Part of a small language model's weights.
Size: 11 layers, width 96, 2 heads of 32, MLP 256 SwiGLU, vocabulary 8192, 2.66M parameters.
Architecture: RMSNorm before each block, no biases in attention or MLP, untied embeddings.
Training: a variant of SOAP for these matrices, 3867 steps.
Each number is 50 + 10 x the weight over the matrix's rms, rounded and kept within 0 to 99. Layers, rows and columns count from 0.

# layer 2 attention query, 64x96, rms 0.122, rows 0-16, columns 0-95
50 52 35 48 73 61 51 55 51 28 69 36 72 54 53 60 70 63 76 45 49 53 31 32 35 39 30 69 48 55 45 40 49 55 48 39 59 39 57 77 36 51 61 68 62 22 14 23 49 55 67 41 60 59 30 45 52 54 48 21 63 51 75 66 42 75 35 51 50 55 66 56 33 60 38 39 34 46 67 53 71 75 48 54 29 38 62 71 33 40 53 41 72 78 60 48
45 58 46 49 60 59 45 56 58 33 50 49 62 53 52 41 57 63 64 45 50 50 39 36 45 51 45 52 53 58 61 40 49 49 63 35 50 54 51 54 36 48 61 54 45 33 28 34 45 46 65 36 50 52 42 49 51 53 48 38 54 60 57 64 43 52 33 44 42 45 64 61 31 52 41 40 44 51 64 51 56 62 32 45 45 45 43 48 49 49 41 41 56 74 47 42
40 54 50 54 51 59 50 48 43 38 52 67 52 35 46 45 61 72 56 33 50 45 29 52 59 60 39 46 54 61 52 43 46 43 54 40 51 70 44 44 46 40 56 49 49 47 37 62 53 32 68 65 63 38 51 52 46 64 45 51 46 59 56 46 29 38 46 37 15 53 58 47 33 56 32 41 47 55 34 47 58 36 42 59 44 47 38 50 48 39 60 44 62 62 33 55
37 53 36 47 61 48 59 41 53 40 56 60 59 33 68 53 53 79 52 35 48 37 41 51 49 38 31 44 48 65 61 27 41 45 49 42 44 52 44 56 41 44 49 46 63 45 54 51 47 68 57 58 47 47 21 40 56 57 54 34 58 44 60 50 42 63 29 33 40 51 67 65 36 54 35 49 39 47 57 52 70 55 47 36 40 43 40 65 45 42 51 38 55 74 41 52
70 46 49 42 43 57 50 47 62 44 44 44 59 35 41 69 47 42 60 35 35 51 37 59 43 59 35 52 57 49 57 51 64 60 56 43 30 59 31 52 61 33 56 46 47 40 72 29 61 67 48 56 46 58 39 48 54 57 46 43 49 55 51 43 45 72 44 56 32 43 52 43 38 48 57 52 41 46 34 55 58 40 53 45 36 43 35 46 54 43 42 49 39 44 47 58
60 57 53 32 49 65 48 57 56 48 41 51 60 55 49 42 53 49 52 46 41 54 39 40 33 61 44 38 48 54 68 54 59 24 53 31 75 67 47 49 53 42 55 34 57 43 56 52 56 70 43 30 51 39 40 39 59 50 56 60 70 81 42 66 43 56 51 51 32 53 46 41 42 39 51 58 36 29 52 60 48 38 43 63 45 51 54 47 64 49 53 44 53 58 56 58
47 43 29 45 62 68 41 48 49 53 66 56 52 43 47 46 57 53 58 51 38 42 29 44 56 39 38 36 52 64 32 42 38 51 63 35 36 59 51 55 44 33 45 48 76 49 33 38 59 53 56 50 53 43 35 57 51 68 40 39 58 59 61 51 44 63 48 41 32 57 63 45 33 55 48 61 37 47 50 43 66 62 42 56 54 34 43 44 28 35 67 49 55 66 59 38
60 45 46 65 37 45 55 55 56 57 46 36 59 53 40 46 40 39 46 57 44 65 58 48 56 49 50 45 44 41 43 50 63 62 58 64 39 26 64 43 55 43 46 52 45 57 46 41 51 46 47 50 38 47 46 58 69 40 49 63 41 31 46 45 68 57 48 44 51 46 46 51 59 48 54 40 57 40 50 58 46 51 49 47 57 71 46 60 63 52 52 67 54 30 63 32
63 55 60 41 56 37 47 38 46 62 52 41 48 55 46 84 41 40 40 67 69 38 53 56 72 30 62 46 42 52 43 66 53 59 68 47 39 41 50 42 49 52 40 33 42 44 73 77 30 55 33 43 42 53 60 37 53 34 46 57 56 59 39 57 60 39 52 54 52 31 42 53 43 44 67 51 51 41 64 53 45 42 65 49 57 51 58 38 63 75 44 49 38 40 51 54
49 37 47 51 49 62 45 39 51 40 60 59 58 51 52 63 52 50 45 47 50 37 41 51 46 43 47 36 49 64 40 43 58 61 47 51 51 49 54 51 51 42 47 48 54 57 48 39 50 42 59 64 37 55 47 57 41 55 43 40 51 61 53 47 57 50 53 48 45 53 52 45 44 46 38 61 29 59 47 51 43 49 27 33 55 43 35 38 52 37 45 34 61 62 42 40
39 47 58 53 42 51 52 41 52 55 58 58 46 55 47 59 53 45 49 42 37 42 52 43 64 36 38 51 44 38 43 56 55 67 37 41 50 33 47 50 59 61 43 51 60 63 57 60 48 63 42 55 46 63 49 35 48 65 46 50 49 46 61 54 42 49 40 45 46 41 41 25 53 32 53 49 44 68 48 36 60 53 49 48 56 52 48 43 52 33 57 53 48 47 49 37
46 55 37 57 49 65 46 57 45 38 64 49 51 37 50 45 52 64 57 55 57 35 43 53 62 42 38 42 54 64 53 39 54 38 53 45 69 68 52 59 34 36 74 41 46 31 44 50 55 52 58 51 57 32 49 39 61 68 50 44 43 51 49 51 40 47 47 47 54 60 63 76 23 43 38 59 44 50 54 47 67 45 46 56 45 60 48 65 56 40 60 42 57 56 43 59
47 59 38 49 59 49 28 53 57 53 52 52 59 59 50 37 46 52 46 33 63 51 45 53 48 62 36 43 54 67 64 40 50 52 53 72 47 48 43 55 38 40 64 54 55 53 53 51 55 43 68 61 49 36 35 58 45 60 57 43 62 57 49 37 45 58 55 49 47 53 55 62 42 54 46 58 51 51 45 50 59 52 50 57 39 49 54 63 55 42 60 80 53 46 59 44
51 52 46 62 62 62 34 76 52 44 63 54 70 50 50 36 67 68 54 48 48 42 42 44 50 56 26 39 64 56 46 23 34 49 55 36 56 49 56 50 41 46 52 55 62 57 27 24 49 51 64 50 54 38 25 56 49 63 49 48 42 56 54 61 57 59 36 39 25 42 60 57 39 74 33 53 31 35 55 53 57 39 38 40 44 34 25 58 42 48 71 57 59 77 48 57
55 42 50 44 57 40 55 57 62 36 52 48 62 16 51 52 51 57 41 48 40 46 36 52 47 34 63 54 57 56 58 52 48 66 56 54 66 52 47 59 43 49 54 50 53 28 35 45 37 38 41 38 43 32 24 35 44 47 44 37 63 55 55 37 46 82 40 44 49 72 53 70 66 56 31 53 48 31 59 56 63 61 37 28 42 33 37 44 43 45 55 34 70 61 48 53
57 42 65 53 54 62 52 39 47 45 69 50 46 45 50 55 50 56 54 31 49 47 40 48 52 49 48 70 47 50 41 32 44 62 61 49 41 48 46 41 54 59 57 44 46 58 40 46 56 64 63 55 59 40 37 59 49 49 45 38 52 47 49 49 65 38 47 45 42 61 48 48 43 46 39 53 40 60 43 36 59 55 56 58 34 34 42 54 57 32 62 51 64 52 50 51
47 48 30 48 53 71 46 42 48 28 56 61 48 21 78 34 70 66 73 49 38 35 48 50 45 54 26 33 64 66 51 41 33 63 56 30 50 66 40 57 35 19 44 57 63 34 31 50 58 49 74 45 63 53 26 39 51 57 45 37 57 72 56 60 60 70 25 44 42 64 58 37 29 45 44 61 43 56 60 37 48 58 49 62 42 40 38 58 39 44 40 41 65 74 48 50
# layer 2 attention key, 64x96, rms 0.131, rows 0-16, columns 0-95
51 56 44 40 48 54 44 59 54 45 40 58 58 60 63 61 56 51 52 44 55 44 57 55 43 50 62 48 37 44 49 57 50 53 47 50 41 49 56 53 41 59 48 54 63 50 68 60 47 68 70 47 41 49 49 52 36 45 51 39 51 56 50 41 51 64 54 53 51 54 60 53 43 49 44 42 45 52 54 68 47 57 51 42 46 43 56 44 64 53 43 41 49 58 41 43
41 36 13 35 63 61 31 62 50 38 66 81 63 57 59 48 85 64 56 32 44 50 31 56 43 49 36 57 69 68 38 48 29 70 41 42 31 67 52 64 07 62 68 59 74 37 30 33 42 29 84 63 57 38 42 43 34 76 39 20 64 45 57 44 58 72 37 34 60 64 88 65 47 69 13 58 22 36 48 52 63 68 53 58 47 22 30 55 17 42 59 43 74 78 53 30
54 50 60 65 40 52 57 47 35 47 44 38 51 63 56 43 34 48 50 55 45 65 57 56 57 50 53 55 40 53 54 66 47 43 59 54 62 28 67 42 53 46 42 43 36 57 47 44 36 53 44 43 65 69 69 68 58 43 56 61 51 42 46 50 60 41 66 57 74 50 34 37 39 49 79 43 74 50 51 58 43 59 55 67 55 39 83 47 46 48 48 67 47 34 68 42
45 49 36 42 53 50 35 58 49 43 52 81 66 51 56 45 63 65 63 43 59 44 48 47 53 45 46 43 55 70 69 39 50 52 34 31 59 69 41 64 27 54 57 53 72 37 51 43 46 56 74 48 47 36 59 51 42 68 44 39 55 58 56 42 50 54 47 27 36 75 75 42 47 56 35 52 36 40 41 49 48 53 44 43 43 32 33 38 45 39 64 54 53 77 42 52
64 54 51 50 57 43 63 46 55 45 52 51 60 49 46 63 47 36 49 53 56 64 55 48 38 61 60 53 48 58 45 68 45 55 55 47 62 33 55 69 43 69 35 67 53 66 49 58 54 59 52 48 40 50 62 54 63 44 58 48 44 44 60 55 47 43 46 59 60 48 54 57 50 54 55 39 56 52 54 51 50 44 65 48 39 52 67 42 56 59 65 72 42 33 63 56
54 46 55 43 51 54 71 43 59 47 42 55 60 65 34 68 54 35 51 39 45 38 41 35 48 59 54 33 39 64 41 62 51 64 51 39 53 39 43 56 53 45 32 59 51 60 62 46 52 62 48 65 46 46 41 67 43 38 49 49 47 47 58 47 30 71 33 61 48 57 52 42 53 51 49 53 48 53 54 44 51 40 32 37 34 52 48 41 51 42 36 52 43 42 44 23
65 43 40 41 58 64 49 70 46 22 44 70 86 54 58 48 71 62 45 51 41 55 45 53 43 51 49 48 55 46 59 54 41 63 46 53 53 58 42 45 29 45 61 60 63 38 62 38 43 58 55 46 45 57 40 42 53 51 45 27 65 53 60 37 42 80 45 48 35 50 61 66 36 58 31 51 40 50 47 46 54 50 34 37 48 40 64 67 57 40 63 60 53 59 42 35
36 58 57 59 43 39 48 34 37 71 42 35 38 32 51 66 27 36 45 46 59 53 51 50 61 64 57 51 28 61 52 55 54 49 54 49 61 61 50 45 62 47 29 38 36 61 69 58 58 52 38 54 65 55 72 60 41 34 46 71 43 66 24 61 52 39 57 64 51 35 29 41 53 41 77 52 53 60 30 45 41 32 59 60 46 61 59 49 52 55 48 56 57 28 47 58
46 52 58 59 66 50 58 51 48 52 33 47 31 63 28 55 53 43 39 48 56 53 56 46 63 60 58 48 43 50 36 30 55 56 45 61 57 54 46 45 57 55 55 52 38 46 60 46 55 57 30 51 61 44 39 30 40 44 38 67 45 41 47 75 44 51 50 47 49 54 40 65 53 34 65 44 45 44 38 53 42 36 48 51 48 59 58 70 40 46 47 52 57 38 56 53
60 37 32 48 65 53 38 38 75 35 39 71 57 44 45 35 65 54 50 49 38 59 46 54 31 43 36 51 65 65 31 51 34 49 51 49 64 61 51 63 27 45 71 62 57 38 36 51 52 53 62 59 40 41 40 54 58 57 55 30 68 54 66 48 45 63 51 45 56 42 57 46 53 61 19 61 36 46 41 44 59 79 46 56 42 40 41 56 57 62 56 40 53 71 54 45
48 39 55 38 66 53 38 56 51 49 38 60 44 42 51 57 59 64 48 48 50 43 39 54 40 45 49 35 57 65 31 52 42 41 43 52 46 55 65 64 38 55 64 50 55 37 39 57 49 35 55 41 52 60 55 54 40 47 39 50 54 55 53 35 53 66 52 46 61 59 66 66 51 67 43 54 45 34 47 70 36 53 57 63 45 37 48 62 63 46 60 51 47 66 45 49
61 29 36 31 58 62 51 55 68 42 48 52 58 55 63 36 61 53 55 40 48 61 48 49 40 46 45 47 61 48 54 47 49 60 46 63 47 56 65 56 47 49 62 61 57 56 38 53 52 51 63 50 49 43 26 42 42 51 44 40 77 57 44 61 60 56 43 51 53 49 72 55 57 57 35 69 43 49 55 62 67 54 50 33 36 16 40 49 45 53 30 42 61 63 37 49
63 35 45 29 65 63 29 54 75 11 47 78 80 46 47 54 66 66 50 34 42 48 43 64 35 65 43 44 84 43 38 33 43 72 43 40 47 62 55 66 18 60 53 63 80 47 22 55 49 35 84 61 32 42 38 40 44 74 58 30 50 57 67 46 68 70 37 25 54 61 54 47 35 82 23 52 36 30 68 50 58 77 44 54 38 18 45 69 40 42 65 51 69 95 49 52
63 57 53 36 68 54 39 42 66 39 40 54 61 53 43 47 61 42 41 44 40 40 58 54 45 35 57 39 71 51 61 52 51 55 32 48 46 55 54 63 20 50 52 46 64 36 33 46 46 49 62 56 50 39 45 30 50 55 50 36 58 66 74 39 42 61 52 53 47 70 54 34 40 50 32 44 43 47 52 56 56 67 61 54 37 42 56 57 55 45 39 59 55 71 47 54
69 38 36 52 58 70 66 37 63 43 49 60 51 55 49 40 51 49 54 60 46 59 61 36 54 50 46 50 36 35 40 38 58 45 53 46 34 35 42 63 37 43 51 35 41 49 49 40 57 55 54 56 55 61 52 34 66 53 57 44 47 77 57 29 57 56 43 39 58 59 51 46 50 61 49 56 46 56 55 44 48 61 47 49 59 68 46 65 62 64 47 61 43 56 58 55
47 65 58 53 42 39 54 51 32 51 41 43 43 51 51 44 39 35 67 62 50 59 65 46 54 47 47 41 49 55 56 50 48 38 53 50 56 43 48 40 54 50 19 33 33 52 55 48 49 50 43 33 60 70 61 49 49 40 58 69 60 51 51 61 51 57 60 53 63 39 40 48 59 44 67 45 57 41 31 39 59 48 42 59 55 53 59 46 63 44 18 51 40 40 63 45
42 48 61 55 53 38 58 41 61 66 49 40 53 67 38 59 43 51 51 49 56 46 53 43 41 60 66 55 24 45 43 47 42 39 66 59 67 44 66 50 48 52 41 37 51 58 56 40 61 49 45 54 35 42 57 46 53 32 51 60 54 31 46 68 51 41 51 54 47 42 45 57 53 53 56 49 58 45 35 67 52 42 38 45 44 51 57 47 61 31 48 56 51 44 44 47